config.toml
num_hidden_layers = 15
vocab_size = 709
hidden_act = "geglu"
norm_place = "pre"
attn_scale = 0.113
tie_word_embeddings = false
parallel_block = false
init_std_down = 0.0
doc_mask = true
Each number is 128 + 24 x the weight over its row's rms, rounded and kept within 0 to 255. Layers, rows and columns count from 0. The size above them is the row's rms in percent of the matrix's.

# layer 5 attention output (transposed), 256x256, rms 0.153, rows 85-88,213-216, columns 128-255
size [ 94 105  96 109 101  95  94  89]
[[104 131  89 180 130 124 107 150 109 160 117 121 117  92 136 160 166 123 108 145 118  91 101 140 109 131 134 131 123 105 143 161 162 120 102 100 137 140 124 127 130 140 139  88 155 136 123 146 129 126 101 112 134 147 114 127 156 163 157  98 118 144 103 158 130 113 138 147 133 109 109 119 109 133 118 116 158  93 107 110 123 162 165 161 121 145 111 140 115 109 177 172 131 212 182  96 105 156 138 186 120 110 110 111 177 117 136  61 149 133 178 112 105 145 144 168 100 152 143 105 154 111 111 103  79 113  86  92]
 [148 176 105  90 105 188 140 149 136 138  79 167 126 129 148  96 139 157 112 141 133 121 155 133 127 129 116  95 134 109 112 101 103 164  87 142 130 137 173 103 156 157 119 108 103 135 137 118 108 121 121 162 129 149 129 115 126 129 135 146 106 153  98 103 129 152 141 137  89 134 118 118 146 108 113 153 139 116 123 119 129 160 135  89 102 161 126 101 186 140 111 138 139 128 166 133 159 119 134 150 122 119  94 113 156 159 122  97 149 136 136 106 101 169 146 150 209 141 126 132  95  77 141 121 143 107  96 101]
 [122 124 155 160 124 107 121 111 137 121 107 192 127 162 145 161 116 121 117 151 161 124 131 155 135 147 166 140 159 138 109 159 116 140  94 151 138 168  90 137 151 140 150 102 143 138 134 136 101 108  92 185 153 164 144 113 124 151 104 140 119 121 126 162 123  99 107 134 141 176 120 115 116 180 135 143 116  93 105 155 140 107 152 116 118 110 117 116 131 118 164  83  91 135 121 160 138 153  88 140 137 176 113 124 149 121 168 148 122 132 174 140 104 142 110 114 121 140 144 142  73 126 147 112 152 154 123 131]
 [ 57 169 136 150 107 108 130 117 138 123 137 104  89 136 134 134 116 134 124  98 120 155 130 102  79 133 157 140 164 140 120 133 159 131 124 164  89 116 104 126 137 163 112 133 142 136 126 163 131 151 127  94 120 138 141 118 150 123 129  88 145 133 116 110 148 180 167 140 105 156 136 116 117 108 151  94 114  99  97 131 102 147 140 117 112 136 112  97 153  95 126 176 133  94 131  97 110 103 154 156 127  96 150 125 124 129 179 141 116  83 126 124 110  90 124 148 141 142 162 136 172 148 147 138 144 100 137 126]
 [154 153 125 119 135 106 139 119 109 126 177 109 141 109 127 129 130 167 120 135  80 156 114 144 153  91 111 137 136 135 121 103 147 146 150 148 120 128 141 177 108 129 145 126 105 120 117  85 138 127 141 130 137 113 132 146 125 149 143 127 123 105 153 136 133 103 166 126  86 106 111 159 108 140 187 149 144 153  91 134 195 141  90 128 117 150  83 140  96 137 154 116 125 138  87 110  86  75 148 122 128 154 146 108  98 122 113 100 134 102 115 156 138 130 141 174 176 152 136 149 145 106 131 129 134 152 140 116]
 [178  90 120 132 131 128 106  85 148 127 111 120 154 122 183 143 156 116 127 134 128 133 129 106 125 119 153 127 152  97 127 105 103 133 109 115 126 150 135 157 120 111 145  99 142 108  97 116 171 130 103 131 100 100 153 119 110 151 107 109 137 146 136 138 125 150 101 176  99 185 128 160 152 153 132 102 142  88 120 161  92 101  97 136 113 115  93 184  82 138 124 166 108 134 116 143 120 117 105 132 160 132 137 108 144 126 161 126 157  87 162  81 133  96 101 136  93 122 116 143 111 123  94 136 123 111 131 127]
 [113 137 175 138 162 144  88 147 140 145 128 132 112 103 119 165  95  86 106 146 120 150  89 149 148 127 132 100  96 155 124  83 124 125 137  90 105 123 160 151 136 136 131 151 172 139  99  97 170 169 139 147  99 137 118 111 151 165 120 151 131 206 141 145 136 144 144 126 115  91 160 128 104 122  77 126 103 161 118 127 150 137 147  91  95 163 137 125  95 120 148 130 157 165 140 135  70  99 133 149 124 121 147 108 129 138 178 162 108  84 133 130 123 152 176 113 129 132 107  99 113 131 158 143 128 158 115 121]
 [103 125 113  91  99  99 146 148 118 124  85 173 146 152 137 147 150 122 122 155 102 108 110 169 165 138 109  88 150 117 129 143 116 111 174 122 163 134  89 123 118 130 154 106 110 103 141 129 116  96  74 116 167 155  94 144 124 143  95 185 123 103 137 143 118 125 103 147 127 152 116 116  98  86 106 113 156 153 148 161 107 137 113 120 141 142 125 154 141 129 117 121 110 138  92 104 115 170 119 114 142  94 145  84 137 128 104 121 130 125 178 130 144 108 111 113 167 147 120 140  95 133 114 140 104 185 122 101]]
# layer 5 attention value, 128x256, rms 0.176, rows 86-88, columns 128-255
size [100  94  98]
[[127  96 135 109 133 136 122 137 144 135 160 179 146 108 102 129 135 132 122 142 171 124 143 142 118 143 130 103 117 134 129 156 150 118 122 127 140 154 125 126 101 130 170  84 116 127 101  70 130 140 140 107 168 101 100 153 110 100 173 104 142 154 138 133 146 166 125 126 132 126 134 132 132 127 127  97 105 188 137 101 138 183 121 158 128 112 159 112 110 169 105  88  99 119 143 111  87  97  97 159 137  96 148 117 127  95  95 165 134 163 101 125  93 125 103 120 129 160 133 116 135 114  66 104 162 133  96  84]
 [113  91 104  97 177 100 107 117 142 159 122 149 101 141 136 110 135 153 138 103 127 160 108 133 123 145  90 137 114 134 117 141 101 104 135 153 139 106 152 123 131 167 149 105 113  77 127 106 189 171 116  94  89 128 113 109 101 171 127 164 141 117 111 116 116 155 109 144 126 139 110 168 109 114  81 155  91 126 112 125 130 105 135 107 143 118 141 142 141 143 175 101 116 116 148 123 159 174 109 150 135 103 144  74 168 119 107 187 136 129 109 118 183 106 146  95 176 168 107 128 138 124 101 115 150 157 155 123]
 [152 148 132  95 152 144 101 143 185 169 152 119 124 132  74 131 140  84 159 128 142 153 172 133 136 118 128 153 128 116  88 115 131 128 102 137 158 156  97 123 122 130  81 112 114 175 102 163 131  92 125 125 102 108 145 146 123 115  96 150 118 145 150 140 160 114 147 123 126 129 117  91 170  82 120 156  89 123 128 120 110 126 113 150 143 153  97 114 159 129 128 131 143 151 144 156 149 119 109 131 124 120 119 138 100 106 117 108 111 139 172 115 138 157 137 141 156 117 137 135 121 147  86 127 113 125 145 154]]